Each number is 128 + 24 x the weight over its row's rms, rounded and kept within 0 to 255. Layers, rows and columns count from 0. Numbers have three digits each. The size before them is the row's rms in percent of the matrix's.

# up: layer 3 MLP up, 896x224, rms 0.0667, rows 210-230, columns 0-223
# down: layer 3 MLP down (transposed), 896x224, rms 0.0645, rows 210-230, columns 0-223
# gate: layer 3 MLP gate, 896x224, rms 0.0699, rows 211-230, columns 0-223
up210 094:123127095163101094158139108114164131151142086142141165152089120118110126131116107135133128140153147096100148095091130107159135113163126079122129104069148152136143153112129115119147083149133109084144065098154079148101085130096118109150144145106141129102118113123126091116144167105122118146119106139135121132128131104088127113087151098162148136144152127115135147136130123146157118146162157164147118102148113155140058157112126147114171161094103117100132110096138126143122130123115094096129120116149143075131116123139119113128117121175084073144099168110138141154119108140148110126124094107162131112101105128161125163139156161141204125162116164143117105161163154141150137132131
down210 098:151145117078154148102131116125077131096187171146111136117162145109108130134218117109119130131097100120139069135142112138108148156081136148159167133162145121157123108141139149136100175165122168117139153141139144153115171133157131127109123125159101138107125070145141149087112106130141157131137087156111150148139142126138164097107116138091093117120093127132085140164149156094111133078107128118150146122104167099128141104096135124135126094123138161148133157128115105132112119112129152150132125130120153134132174107124135114123146151091125154134124103154135112090134163123156123175132119153108172124160150138155132105162093120128075139140103142098096111120117120163116158177111
gate211 100:112112102121105124151117100143138128102073134131064147117105114159108140138122093161175127127165114125161138089153101116124110157123130155108139159128153155177148132146123104130104135147152130130120125142167096153150116133148081107119117128117097103160139131119128137120176137169119107154136118134134120134136114139150110139097147132129142131136129096117151112151132152116151145120149142141133116135142104134097120140141142089156176146108140095162156091170154067103141134104096125163165120104148157149119077100124100096154126124051159156098133163117139130118112144132134118153136119109096099119107159133105159130174177122083150059152099132179088143126113089093151130146139
up211 095:163150169118112152142120146120146111140106154102119099122117141152122124097130110120108132146156155120094121171097099077125119120135161137113174122122135119110129137065146129142099135137130128164130126096096173116130134126121124117119145129169124129154112171165141121135112104141137155088147109117100130112122146095119130143181118147098106102115138072118126187089121132114119097077113096202173128120115099124090149095096142136111129143109142110130108178052127081150148162150138117115112161125131145097113150138154140151151093120159142140122174117133110131140070117128150123118108113132155148149172126115140133171148142111176118161123125144112131141087106135156079123128150
down211 095:138130139109135129094124170146117133154154153100125132165107114142154133107102098133146171096131152122124096140121144136173133104182127069132151157152077144126145142123071155147123148079115101094111131124091102137153108154126159132154162115137131125118120161163125136137104126148122150116145074113091126139116131139135165140089140133125142133140139138171106142155127116162109084115122142164141100099110130129147139147125139131144187115124102113073117121097122186168134133133135129124192152079148121144132115140129170103102123125144093083139133164123142105088139125158118130130107127150093188124149165091154114130097108104072167157147115105138097124116168128151131113136139
gate212 104:111123147105133109093135166108119099149087150182101138113148126138091097117138124172165080102126095133132129146127120121107108125132142110168124152137155101135116116149145147127091157110125131136116110112115126089119179157148158145126124150139109090144135097082110158110104136098141142124157176130171154135106127133100125173173105157090161127104133148171124110128132172135100132135160133122172092136152154146115120109124133108068140137128150122133079160145127115115110157103150108111145096139177107154142121137108126149113153131120161149146122137136137105108104185095099073095109079137103106143150133155116161114122123103132100124126117060108151097153115147146152154083162
up212 106:148154149114133092081117145120183075092145092152149130117121135124138165121150158158132092104164106139121147124144104118136113142131137104153145118140091106165110128128151122118084132084109131120158094133104124136123142140117121112163113124147135095127149132138117142103105118106110144122163170111176115113121145095091128120185125130098161108140103128165088115140129169105103091095138107146160126121179134143120166110065132121131133107131175157148096167158112141134150137126122146131101100138106132123114091150127133155127101143149179075099095189133134088133141171153112087096127102173093106156157111128140161165134156117100105126111122105118152089127114128107137137101147
down212 099:112155114154136113158119104150155178091151135078146083151137115125137158145122130104090189115127143115136161123137152129124126142131116151089131120137132162147118116076148146100171106178142148115154146143141152119120074102133130121137098119110123151160137156151135115134151092189155128126085097138076092145153139144124129107120146101161128184122112097106139109147100111128134115148139125124112129129093128111152144156134108115172114103122111127135171070108120108142115089139102141126145131113094134072101161154155119114128125125117120142128141129131106148160174071117143183139151150107148134166122117093128097138138146158118161143151148177135107153114098118120075088130097
gate213 103:122111168149152126135154138127164129112065126158110127153122097137097137130135101159158085148163112096144176116106124160151160133122113148085122089156092162084150138136087132123129108127139124135175089136083136146158154130158098101134126137131123158066160100149103114108177108162120119134123145112151130123074046125135129115141133109136132150117117103100119130135133159136157163105133111146111123104123148115126133133147096148099125141118109135123150128137147147100170137084127115146120143111121116131150118142151067132096076136129091122132115135159120094130147068165119159134101104182108167097118127142085080093151093104111152147122134126137140136131144133132121125165124
up213 103:142138116094107138134115137149108151148110137070136129135126107126075129120138209136117138138127153123150157159148125105132142125159147114115113130120110094096123142087203164156094114119153146179152104152146110146137097155120179153120136111142081156145133109179146118124130176141117139083152129168158145122097130121151098125137148128126098157145121123149108056177107112122119136139129127124130171103166126089137165142091136148137156114134094088114111115101115115123185110149152096167125094127125099126083157122098103100157119146135135121129126141146165164096144139124130133163129163109107125145131134125137098162139154165085134147122116140124103144175137146139120124144153
down213 107:127103078144107124129125093140052136141180167110126113115132141114165131163105123132073151097132124154143104135184124111131091123111112091147113114127152122198120156116144107082169129097102104101103152126166146128100138135120110115119131100128116106158081130115112126143119140122150124140118144129106111137185168132119118151081121132104104113146123138136135126134138108139129131154109118122146094155089121123099141123175121153145098142134137110124103146132128098124095120139133144109157140153106165101146136137135183163162175122070166142106122108112107141137114150109147113120142143059119127167131123107138171144095150125129100126150117147110131125112099077130187117080154
gate214 103:117149122136155135075076104091118104148124086176127149145083122093156162189115138109133134125172160130135109121114078123139168196147160146145160112129113130109138118172153127114135139124128119114155154129092128163181140129125091149119157124159078139111120138183113145106096103140163179104146127101105104112164097139142115082094127120115140123171094092121139143137120140144111118144142143143161138110127101154115159134114098139146129112171149173138122150100151149119203131079154134163100145148137157132113128121117123102133129162142133119128133166119161117167150132146125162119118128131152152141127137123155137116130167168106092113130106101109128142098135110139127131154121
up214 097:122146192148120108149145133145178131105145097102127144094165132184121155110131137141150126161138097118149114160124143118103171146162116107134141127115130126130136130101111123143098134129107156142127171151181122136121124113112170111173118157121109119125145127089124150134168108115108131138135142135122137071117136159130125082156169131107119092108086143101126157103130133077109116102111104167162151125126123067131087117146134117110089160130098087161105111171150072138108104126099102121112136165068112142088117124133168134128108101132163087120159087135087119101141153110154115122115118106092165130148105139102109150149091101143123130130082139125130113097114156129107101104141
down214 093:124126131088165158108083128118093133165105165125125125169117125107169135144129141129113113121123125133122166100145151171115121093144173132134156126128132113099132102155150121121098119118132097091118091111081147103103166132133105118093121094147148137160103137147138126114121154100152111123095085142153134186176139116110130169134111136121135124171128117128174134156106130159131137167105139085090112138157129172144164140138126170112194115138162117117137134140080177139142110097147148135105098113151136128133161161118083116113128159162096116111106172136158132144158105156104117142158112141147110125126132100163162085135146170148122091149175131104124168117153089118140147138148
gate215 105:127102134165102109170119129094135112137122129165158146123178137084130140106124161127116102104114107103138122150102136139109133091154135116156083092139153139128104179130109148135114111139148112097112109116154135151150135091167115092103152146074128125088110146111150183083146136089127131121114088163148095130112170117089145141145101075192135115121167163132163140156157103126125142139138147081119118136097132119124133164104113120110154152137124190135145109128112116128146141154121099107140135161131130096146110120169147129098121099120129176154133056115152116146102120116164104072087135078153144128133098150156149132164136128106112137131116142118132109108165116136121108112134
up215 109:121135146093128118130170144134158099115147107126106113142084116125172126141113156087125107140171165151124118125086143163166131161151122103126091110148151141145099123132156153183138130161123157154090134139128089124145145154146153103129179137086158113115136117097094122138123161159133115140122132104135125075104103110139129105154098159189139137144169159110083154139110111138075112131107152117128118149122095177119131148153125124133130086145136078112141171137126128153122093119123080124103110072119134123109071178089146133134102122145177105165155123092126149099117126113131157152112140145122142101134151120123143120144168152110154128150146104132115126144119193127122150144142
down215 109:128076100158102113156131130102157086127120143151124144129143151116142164048095130117089149128132100087118114152123139111122119110184141135115140140142108172122111156141122174138092088122132116095118081113160143094147092144166141105121099157116132106106134149118143136114117166123112111119114106128139098124122164135113147118147089088149097129138121124094153157133172102158117117150162124115106056136126103123128134095083108160143120134135099115137154150095116069124167130107122106105082107168161112123101113128152130106105119139130151184109140095107071113158109168130112125131132147127158134115130105108125143138129129147126110112142107122109120165115162164132071150119166
gate216 100:118136145167131100084116114164135116124123094136156154096136098120090096129132114123143144132113134135170149157129155118104129103157110159100150125156128161157108123130105131141111138133128142120137131154102103128154139118148138158096149090129131126078121122209116130094122091129141132127130131139094127146162135153144134077134078183198132123149094109135146132132177098144128154141101147162166139113105140124082104131125125111083167120171110113149122197120104099122123142111126116134125109092124142153110160185088111105114121139142130139111096115104145092100116112176085145137124120086159120122104104155149163157139127106143088150116085135114125156137137142123088135120083
up216 101:138137090116079129109142130133153105097130054119157135160096130156119127130108153102125142145128174119151136139138133090084134118134146136112157138120155140144118136108109135085115146107113144117131107123101138123132079135143140119124160107118136105139122108131129162086112067125102096149148111158124161103117149144147124096128113158152143158139112098152143113144157186149095105112127149129149168112103111144114161124101119075111131070135137077137130128115130113126168141070145128134123109129121164114114172169100114147130083124152101092112118125114117155091122151155102102101124092123156168144179131099115121168121130129105102095100114082121121194146095128146091133092104
down216 097:138138139128119128159140121110091141158114167122136082131136146135126148115155128147107120113153084106125110098122136143157155182123142118151142110138102106096161117134122162142140128124108094136149155154152152156101146122079130105135119140124116148136141136106130096161138191116143173110137112129141137111137142097108116151096155128106102120118167141151131132136124138117159123119168102063099144137149107130164151090161123157147118147092122155134137065143140155157165111140098174141133136112121066097163096086145135121161134115078127141117189134125122149157138146100146138106144166138078139121153152095106125123127143155145190146114171102128140065130123104134154118091169
gate217 101:127131128111121069102106139136123142114143119135137141123150132131071148117104104130130118108091135133124093110101140202097180111124174139120093117139144161172170106170137117103111108139093113128102116157157109150147110164112162091148084158145111137130090145140156144129140127145154174077138118134130111153113123150118077116129144131164121112133146162149164150116152147158120140143124124144129183118158150149104115117146135115103107145170096125140094122100130124137130179093149156069122083117119130149160102118114171155108123105117101109134115107136138113140108128139149144107087138089113114109119149093176184111114109141093130169120160115122175132127108137144141093113161
up217 091:109101178126168127157165089124135117134105122154108134130110095080129152131144139103124076116157119073121128117130098170130108129133126173078093169134140168143129139122138110145149110152127152149113121150095142120130117147157129140102200149115162167114134094140174123129114076145112138158118130107142147143144136135134135129121157134153107123157133147177103146143128134111117136117115176112118094163089094118104175168145122126113137121130162149172121126151144151155113101162168123130135104133143140145120101138086127097116111162123126149164138151112155193118107135153166158147097175136133105110138142162112088117123104153171130079138162146107113135113125116084160125108100
down217 098:118126099143115144109122132112110129098105125136109125104112121093066158169113122133084119176133097126163117123121184162136151104117120122153103123134151137175169089147144117105130089138091138139139141123131125125107108138103119091117077152131115126111099150125129178110090133145162138111123146074122100160133114137129111163111166122140145067122123153129177120144157114123119160142153133131139154080107132155103130112102127061131118153114151111122121149117084136112104208138111121088170138093137135129172132141139107134144113152167128122106125150128129108112137137112131149072114116118151125108084139125162142182137147131172131152068116121160156123116091148121150111108146
gate218 102:085134122129167120149142141127141159110157127154104206117172131115154108109120117121117114122122129155127168116078077081102143111137134146129146136152179150129126129130119150119122140126169101138089110145154118124148111156155122134099116106068146141110122123107072157136100123131185170094126154113135093140126165116148117162144129122081143112119137130159110112161133138141103141151107125129110105183156112100184129127146122132112160102148090130129148113175117085145118154110106109142152113095188098109156110103114099120080119121150121148092138116125094138150187100111095112143097098121114156119096108120103092115129132131140082141131155119135110122139100166142118148120120
up218 101:128103135092095114158113097102118101109119131097091114094134135155127127130136106164140134162131159129122130113189159113109097159137145166135128105088119104148134159143094125140105084126150130129132121108139114109113185129129126092095140131108106091138108115103128120138126117088117065149117164149110126150118108120128114136101143134171127108161129123089156117148117169149102145115130113158143168126094106140099108134137115080111108171156153150139152108133160123108103156066134108103122110121129115156116114087135138083150148141178086147154147184118109074125129112162105145122149150122074083105122090146152116138144152122148111133117095135110170092123158089151101089125147
down218 105:138095123114110082120134128112117086175160130115082164129156156110164124116122063111101092124143128119144093119135070156083148114129116112126141122140112155160105128115181159100103115134124171142112118153083142137125152144143132146091091146096148101143113150127131120141127123170136166108145098078141158182094183099117101138115117095100145092100090138087158143173148124159120108141135173140117115105126079128146155119160146104123150086112117156169141153150158096110086091130163110122106092145165136157137102123103143129112089107145117135111126154139101150149110135111147134119142132127132144132116137115099118084122101105135097112137139133106137105127104140165152141141117
gate219 088:121112116152137161110145146097141106113118133156108176099106168183129116140167180138147167152149112161135124108105153146147154110173103125099132144147113134142161141116134112075144099123140104125130150118108104104120130133126128143157114102152117104099144126105089111110213143121137094147137102121158130096138110126177141106137115149125112134118145087137118105155135139094119158125074156108149143096151122190182122133101132129156106133117113095140159112155119128120176106089139090125136100108181135131160147152119119081095112169110106105165097097129145152143168100122140110107135121152143151143129178148143127133153109138118162115152121156172099148161150122141119154149117
up219 089:146111087147135125090136145151100149150078148079119095098131109141079100115128133118101115139129174124115114149089138144149134154098127103159103116120097139138110093121114093160145107149111132143115128078127163157144165155115117091145158121134114099115144132162135133178137086149145091181137136147147111146166159144147117106154134146115147148101154124144137109165118114187131106166105134134123150179076147117148153096112110096113133083112131101114133129103146073129110130140160097156139137089153120136083122164084130081119066131096107159151105140139111112162156119142115090106116134137158114135094151088110125160133135114143139121129131114072111136104150118138128120132145
down219 095:147103163106104137142105107124124149158160100111125138140115125121219139145095090140128121122140119102145171104160109132121118116140106128154116122107148148126105173117116165119144142081136130136163129170140089105111058144139106121138087142155144156134103171114115126115115156088124171126114138143109125103106131071124138162118136113134144129178125124162114124101133160084129134140154148097083126153143147123108154179150121106099135157122170096094110125106155147120145129119083167122091128156097077141149142108133182152121177132181155141102147136132138122128076139152139155138128132120110082112164124148144123111115147105113106159130120111152131171123126156137140105110116
gate220 103:134167114141159132114175150187144150130127113139168170150136142089137137162134117064112128148130094117153147115093178120138159099129150127088126122114132119147123106113159132108100115129110129165135155121113083159108122122125126143148126060125102141124109150114105120123149121130134123109182129121131133145140158107107132117105113107130118082156125146102113180143124126115096090101143164160164092127164087150068115157130129177122116087150128160137118174119108093138125123116101109161139163104090174107128130130118142146169143150144109129095136117127147151129123081131128097114150110101129132152157085156114108108144149125093110110108116118143143127171073130110086133075142
up220 104:129140105108188165110153115147121137106113132115130126154132121129143132156159127099121130130141080147139161142105178106138129109126147124139132097085127091108133124101157143067108103102108131177148140127087093116104099110093135144163103139135092133146075115088093159167140128101120148121124114135136119122149127117105105112118107110174119107129089114107149125117155168121122074110164133152165083147135105171127130094121145147090117110115099130131094169114140130127130176109124141149113137121157164144098141136110171123160137174180103104101127111131113134128134106123124097139104150093141110150134107143098140120177162147141125138077131147116138161150068160095088119091097
down220 091:108087146133091102147090136103112130127135153156080116074108146137145134113111126154121115152123174134091108109127068127132149149140113134121145157132113161116156166165112120182148146149156122088120112122140155085127123120138106116129124148132150135102193136159128140126103129115150126119142127118130105148119113149124139147159165155122120145111122129133160096106112165094122150148108040111087160113092160116125100129124147106137174183125163117131140096153134171137174079121160134121092108144125114134154104124118117119124125082074129114145141148134096119162136165145109152124109149184131129154088132107146100184101118132142135140145152139130095110105169135135145134130150
gate221 097:124170111155111107124163131137167120153093117117118121116151135129117153131113096101144139174153149113122105136111166155151122117120121134120157136103123121131153096118122116109133127144127153115134067130117156165107103132102129115149149108115108148090158113148097085145082113121102150122097103053163146097106121137166101095131111119142132133169135166133157123145158164156092101115132131164134090115137112089116106136140129107115090086121089154193084146166132123094181134114085166119085142119133146140138108090134143141108124186128124092098138148143119124118122102115120117089099140145101123132092154143126143155146142144144123086160135089127104129098126122079127166106082
up221 097:111095123123105097065151141090141162127162136116171125085160168143131104156096145130182126099101140153106124145144171123134134150141122149144152096153128141096125159133132084128104099137116143116052151162125087156155149129148144133109165115133134136131119139125128142119160155106171110092151124125163118130127145130124132137160141142078171115123129132107122138091099103133144145092097130125081121118123116081175132132106123110145149141133132129109133100076158111170129088128133123108102142111103095119139123181159096113132128127139166094148141124130126154148128114118142119152132097102097145112193084162156150157141152060120143170141142121141128103119106167148140140148141
down221 101:122098122055146117170092147103062090136148112108094102142135162136089157106123100122160153151106098118173168122136092164137055136119129132157171117132154138101114132130138132127098152099110088163145154116114168126118142161110105106123143114096138136112114099096087137130150126112134150164073113143132157102136155155126107138087106108138136153161092127177160095128127136082140111096137118126151159122126159166109137133107145115130160126104112152154131161167143160136110125133136147157149119134110145086123119114156136173105090126168142150143097131136111102091160121111113099131133143149154092144087139120128121166171118139104134141130123177120138120120142126121096127113121
gate222 093:165179129115116074084162108132094150160105121145147141136111126178182095153123111127148131164119092128115140121138145102152164165165098125118170136114143122171133119169103137114096084137121149118126147139138095117147122140078149088119114156131133132144111127148148113133122145139165164121155139111106145129132153144106142104126148138130154143162108120107146164151127129149129141145139129162177161132125108166126146155101158144119121139161119149100172120156097147107140176091083118151136103123166138102095138090157155146162145140154158106094122177143131124118152136109155170104108106097149082163149144087144125113162157145116108095102123115127113144127129096130122080099176
up222 093:108137119121126111122120153096134130082167126143127088111139129101107127140142158149123123112129081115175095085155114092103102097115128117117169123126159109142104144095142132114121120136134104145159126071135129114102115129121132146122123093076126170105093113124106133075127112125162124184124085168145131126115169121145106116120117123139135143120125105158165111087135131103134107157109178130104099162093155160143148110114112155107137108153092090144139098159115101150136125124149137162131168094144126126100134106107171113109120195099117147162099124142107122119126150157123132151127135095061170146192116132100092134168147105119130168129174111133135111154115132152113123104088
down222 094:121103127132095138139152089146129115134120127059124148124082166127131147100114150106162127137127181089093167140104149141108131123154135141107091111123132139129154091140074111157140156122151128144075108129126134163115137101137138111142129132155151085116146144132170134158138145116116127089148135093130141131101097144105114151140174116138085087144127148099063111151120127135110141131128102095142134101155092079107095141141136122123112138091147130116126124111138134145136108146092131098114116130104110169189128152127122100109151093149134146078162107099095132140109106130114111140148172180169067139084135120135163102079118143109137130141100152144125109131151124118102146187144
gate223 096:145130103134108077073107123127125125111124079133102129132167150107133142118146100154126146153139186124180136162181162137121134123123134122096128168143122119137137119140159126138157135125149103119075164052180138136141143115144156137135121142098125142135130168120117120116101148121136114087145131114120151126153116131147098139163133153114173111097146119153102076094140118115107155146125098087075155115113147161142126108136125171130134096137141125131140165166085111140131159100129116116121127109144127164095136127173157141136109124165187121157108145100159088125104117102084088116116127144110143133142140111181100119124119139115163072107147133142130120171103122103150094146148
up223 099:146149105165139121114123139152150127110131115100104106163118158118146148154132103137142116149157164127132133153166143150137126104089160116109101152153145149131144125140095137131146131071105111137095110121118131151144114151138182164121133131126103134123144157160156125107141111155160148085169117087163144143147152113157121130154176118081134112105105085170097149134151120130128123124145119139112162067135116152100135099120116164153124102143135144127124150128085161149120161118143125109127120092149175158080157105208154142129110133144149117123128131079127151145102162113078127116125079172144150159087147134128066146116122142106128113098131142132157138155074101121127085133141
down223 097:103134160137112086154150130121173135132128179115131125121103121129152113133170136128147107094080092118107138130151089143109128153150138160143116065087111125107128166096112126131145136136114134122178126168092087150115086120126127154156120138154113135146119107143135164141163126132103093164124112164133136117105139123137134112098120118167132168154117111108162132120121157157107133122109143198159132152139113121136103093107109099108091166156150115129115107101182122147157113191114127118120108120125113087162106162100119140147152154114097165094120130190130135131127126129122166162139147121143110129126089153114156103167115164140068174143141106125112120095171135137122119086134
gate224 094:111137140107094127150189108128129132108128101163115164130108145087146139140131131116108124125164110132139148128111075124119144098121138066129127140104127085123118108135127111153110129146149096115125157133112168132122150073145093114127130160154125117100124098161174133158138102116112132136094112170094115136118101040110157143136166117161153177072149128114103167099134150166153163145159133168138107127102147136111109167121167146120183180122130128120134119111119113158164110140120144106128153126108152117090137154161134139120095115104130130104163128108155137155084114139134150098081085119116137124153142109096100118110112115140132138079137125152084109129153165123127117154102
up224 096:129094174165128132121132183152155131154117146166103131170119118105099146109162131116170144069142129092111085127133155148146155132117156122115112129149136145142134080154122149113163085113169169144096103157135135164154140107160082161101130145141122098144109136118097152114115082125106126122137163163137106123135126158135062142137121126106143138174127131135167107166181139162135103145119090132087146119138123128102106125124155141145134187121155152149137134122133105131080125113136142143137142129123165136145131089128121130131129117145148186153156136152102140135131103160108104097130113199131147128105128130155130156089177131091137138144110123140172170141123095127093124127154
down224 097:102143139125095124136108136138102079084116102141177130121159145097168150125118134128108120143151140141121149129122085157102125119124095105183131174063131121108153134136136127153130147126116094100176112095120139130156146100092178097134105143169147123108155100146185153157146119117091134129109117130126126141147108098128195157144124152187129154099121146121066107107121151122167138113151102109136095097149156091151135127152097115088120129160157150130141137137109120124158183114157154140161123109130151131118136113134112148092114170142076106121154128108158146149134134114095136142084148091133068104145134121108135114145117124121132119096161138162100130124115164134112132145120
gate225 098:178144127148112155142104108165145134134089106100114111126123140114100146135069136091148149119116130145099111159104116129121106118143128092173168168131138130095121098089114158129130136103092159084120115143116099163113078125150151100170082118149163105175155119127165133090080121154126109123098148151111097112177084137097155099144109139113134127145131147150126130109143102133109114114121150110165127121145148153150108132110129161110131124096150132128151143074122155131122136134112110112128166154159110110122162137196143138156141114111179104096126153110140126184164154142121113086112123121139157135135111198108142142113140116086148137100154099137093111115121132123123142122085
up225 101:100111174105158131084111122157137152131110142112095169125148151125123144142154115120164172096124107119116180124124171074117155135130146159080084134125100152139140129147158120123119109120067137158135124081152162102105143103119104107120123105135102133155160116114129152112150145140091080182128110123135076121120148116158139155114112113092152120142161120130127157105129163101141095171172156154160130113061105091110155165143143105112157143120093131144136142134123138108140120129124084102115114159119201125063154116128153113125160144153123131087148191119127142125136132087140132127131129110117146125145125089117147127111112120103150120112149128120143137112127101110118105098125
down225 104:123131104163091136113144139124112106106110073189126095123128104111147044115137119159092130106149153117129088119154121172145100130104121119162148127124166145088124134059108150129124128135161148063126145153104140115136103144143121144157131109089149141130095140151099115150125101118120158136115143155124130175159107140104127063131122142172108127117089110104095137159094055125106198109131158115103157155186118151165151124116103139140115100137117113117117136131115146150097118126143127089136107083124105132157117122165129146125160139100131131140115089119114125150118133161120121131097141120143105115120158126127126151088152128147140143140085153125117130144131084122147135139150
gate226 101:102141129106131104112143184138159129115164092128129158110139141126129133126128139103109149144063087120138150138126141117181170157171162136151097118128089106136114117103103106111161134102110138120130119140101127108122099154107154141178124116176137120116079149104094113134137116137104117123093154147161111114167129141110125164145165153105112111115122117112130110089141163128113115090140136129157156176100106186149136073120137172129115107103136152117129092115099085167165110104127136110121074117122124128156138120165126126166173130132106092133090189116101117161088179154171098126135128150145115135137115144145118129105121154130156143109129139116154173153144110151142163134129
up226 102:157154158144117105122135144149128120122141091198093146156117095128089150117133145078142150157154083118152092152119102141117123151118160146142146143168120109126155097095138140155161133102165150126098132117096091114121133129119158165162124113118122133075126143127096120133120107111105139093138147129141143108130170086115148161150097146087132122132095140150120124162131083161135110093126116116122171116113130129121126141169131146087140125125095116085131132129098140154125126183095112124180052097179099129142122169105141140113165165160117121108112129102111111151115149161105101083149120166152168132167144165129138129112132120142113130118130095127128145124162112150136172130159
down226 103:120155138162150124122120115107143126152117173064153102116150147146196102112146168112090092134101148125132130142106148125167110118150106148110128109087141144108090159143135121098096147146159113119144098135163138124133127092160091067111112163097100127139124143117161147092122144150146108173114134150107110132163112144115121108104104116174136142137116123113170106108097127128142172156138134131147122124163155121124151111111119106169128145146182144148115132104150142106102175072116143152091172131123137100132117136126117091134135079083146112138161137156183139114121092091126143133144170118118127125107157076110115133144151084145129111112154152120137140153095136096116093096117
gate227 105:118090115149112093111148124121132130102126121116089139093111119179094112116109170164132124138146146130173153115148157164167120126109118128174088143134126152108150183162147125142098112131149162097109114101131114112139109150113172121103115160124136149156114134113118118136174145107114098132093127145124116106097107115110123182162154112102117133121096109102149101113127146121152163140118128054114140157138144116131102142142142125149132115144095126086109074124174083063161116100177128107126082092102161186109129132098130150142128135062149120135138091137158119102138139127134112129118100113146103123098102131134125135133096128094125124141149122170090115124130101176154123132100
up227 100:085109136166054129117113098124163130121118147107141177151138091127118110080082105083141105143127112134121137104154135085140151121114131168135113135170165100124111107136065174111147135139145147141126147147102155121107103152167128146134129154144126096131093108173132111106157160101162125118136132114109104190151108110127130102112128084142122139087166125129169123127102138137130190138149114121100139109183156136103136133151114100141163172130166125120143102110168136140139153140111141096148104130101129116156127160108082078121140124126134152110091144129141113105140149158124099105109108148150111123106152124087140106113106104151106145112184126162149149100133103129155111145132
down227 102:115173141128149109185126106116138163153138129121138117105198131110118176109150154161076174104111130111112115128110074155099119138129128146107093103118115107104142132126151119150138095114115094150102124092155090136093162156124164096133134118119134115142078115076141130141160124116127157103082152148172122105091128114125096127147177093127125146152127175104143134143143135113138109116129174101100148141118143134135122108155134145096110135130139097076114159114094096099070164140118116157100128121170140119131079126151111141138129131178154148127166093156112125153125140139126170099116093154123130118142152172130154111146150176110117133129130169145125133132125097149139128104097
gate228 098:095142109124099103123140165110121156163150120139116127146135161092096174104134117086106121127096129134104156118150146171149125134135120097110145121115128102153124126121151116135141176135136141104109070124139092133104134112150127099088152128142157083138158162118072092141096153126167147131110134104131159165116128100181107120103103134151129146129155130099143148151169113079149167130112110147160117139108122149108102135134146176101157090134137101122121126148172151141139105154121115140118090138131104127148137126171111164119145070131131166111132101089144147129129134125096078138174176128131173115156110136150105115097066146168084150140170108123140138141127149117098144159120
up228 097:130132168120133150107160083158125107088090118147145135159109117150134111141111146153154128148181136106109155153097123081121126130119119159172121145128091138078137108116162161126104116143135110149135135134143137140148163150099102117156123087165147174079127132128169183155103137081096162094113134124175111127132157138082151135138145115126141119129170146189126127101113113102109104110154143114101173149136132146122143144084149105137136085112100134093147108153090104127138118100135137122178189109155122131139123168119152098131084134140118074151116144116119108152152132147137107131150102109188110138161135127135113131134132126099128147113095144133127179098153114111147142104126
down228 100:149117136097098145109102088111097153125104131130110114117141115099124139116101142158120155149159084154159115158131089096170090108090111146111105130114147096142106134133151108142121163123160123141133133128158173104113110164156095137133138121090115173104143130085168090146099130126162082107160121166143141110143167147161145135094104111129143160140122123156107119146141176189108151151095112165102092131159138116162106136116119096135136125108136136141138143090142129117094097101122116130123120122132117111113127131133112151129165138136110113163082124190117156118113148139143156148061111153083124134118120112159124092131137101129053114157103120105108156156103118183142119151128
gate229 105:140144143134081118159116131123129125145152127137120128096121116143093086130099119142120154072139142145119134145120114091124135173124113109130131109096120151123132091127074137161130102153187130136178124128167143115113135098177138108074130141143142119145140134113136104136138124112119136134099102146114109119132146167111110130151078129119094142118095126136087136101121109112151177115099106108116173086111121065131144140134126128061151148102103197129176148091122122149130132123098161115180123158106101156139149117123103096132098103127119138143178083145117117120126101123130102130128153074143164115149174126150162116136124117091148163148108134122112103181121115136174134154112
up229 097:087129143106104133111121128100128137137161160148148108135095132110159115159129086139097091107143113132125118169105113139102124109169126135169119175137129128135127108150118146119131121123110138103137144125163173144126125120100132104157120127163125155124116064104103075130116121114102241141183124091099093107125130112122174137176119111121126117092092154102149096141111129099176115117166123142134158129125170108124132131139134131086152108129158128114174113157125147142117136149077133089124192150149155121111144090162117134093130147133147171096108114125113170171086129133131149126128138129095121134101141164083141126118128124158141126127137134142110123143167138149118114144111
down229 102:148159130113164157123084108123130149134145164147097106143144068104125189115136147132136121142178143134077124088128140146139114128181148121112128133086115142129126113154165127133114099117191131133166123138160093109116157169166158164102132129114113126139161131148146158164103109140132109172108142168163141122133149134109104148117122133126092102120145140118123110123132118129102129159110164110201127087144117148153145126107103120135146147138135175122149129106142120148110113150139139127119136141126101156186145106153114170175116162114115146134120119147110157106143145119170143172104123103133161136159138155085125086158114127139085124117113174158146141136119133124146058141089
gate230 100:145103134103136160153109118142126131156154139149122169132130151172149118130097063131135171116092174097128158134153171127111108134137113126099102115143145163131134164146085109087092119135160117122125130101141148192148133102090109144145132137143106062139119131126124126166142159148162124094152118113128148117133088144134103114121088122121119112105115115140180118130134133113115095101113109119111121076094144096118124123165098132108151169133069119083138108198121184118094124135139169089090096133143127098106112155121092133108137117138121130136158108160127107086141102105163158128133120137075122118134096121159147173107130151123130131154097111135162147112147123137136120139122
up230 102:142111162120110153129073148148096127144177140116126143079132143156125151100133151124132147139106149109153156150160148164124077115122153136136116098164078143192125169141138084076104121121149113106171117135111097110127123137134138164159106179112138110152149124099133122147179118097176144135157158152128093109111130115114172149151096138167138108150124136124162095128145147144097108119189134127111162127097102137109111115109144150130156133159133142108132123169120121103145120105132166128099179147169126083162133131099131179103111087105154101142123107147135108137118131097170121137119110146096120157110088101144125149130145149150155120126111112131119117112168147163143139101155
down230 099:157174134131151162087149126088104081116091100097128149131151100116092144112134140106172147106138081132117134146122097118085131125111147138171137128122091096106132124133141123117165134108125112143100097151166140114146138163140118138095120144108132146132137088108132107123120140119100124163088081118151131153097130122130138121153167142131076144115159130092098137149121160143166138144139138131151190105177102162141129115110147136144114074122145174146136141079133107135166160112118104116116135116137169156103136101140094156152089128108098133111134134136121147138173159150072106108138103109167122101140168136122105135140155097116146164129147126087112129133079123094112080102167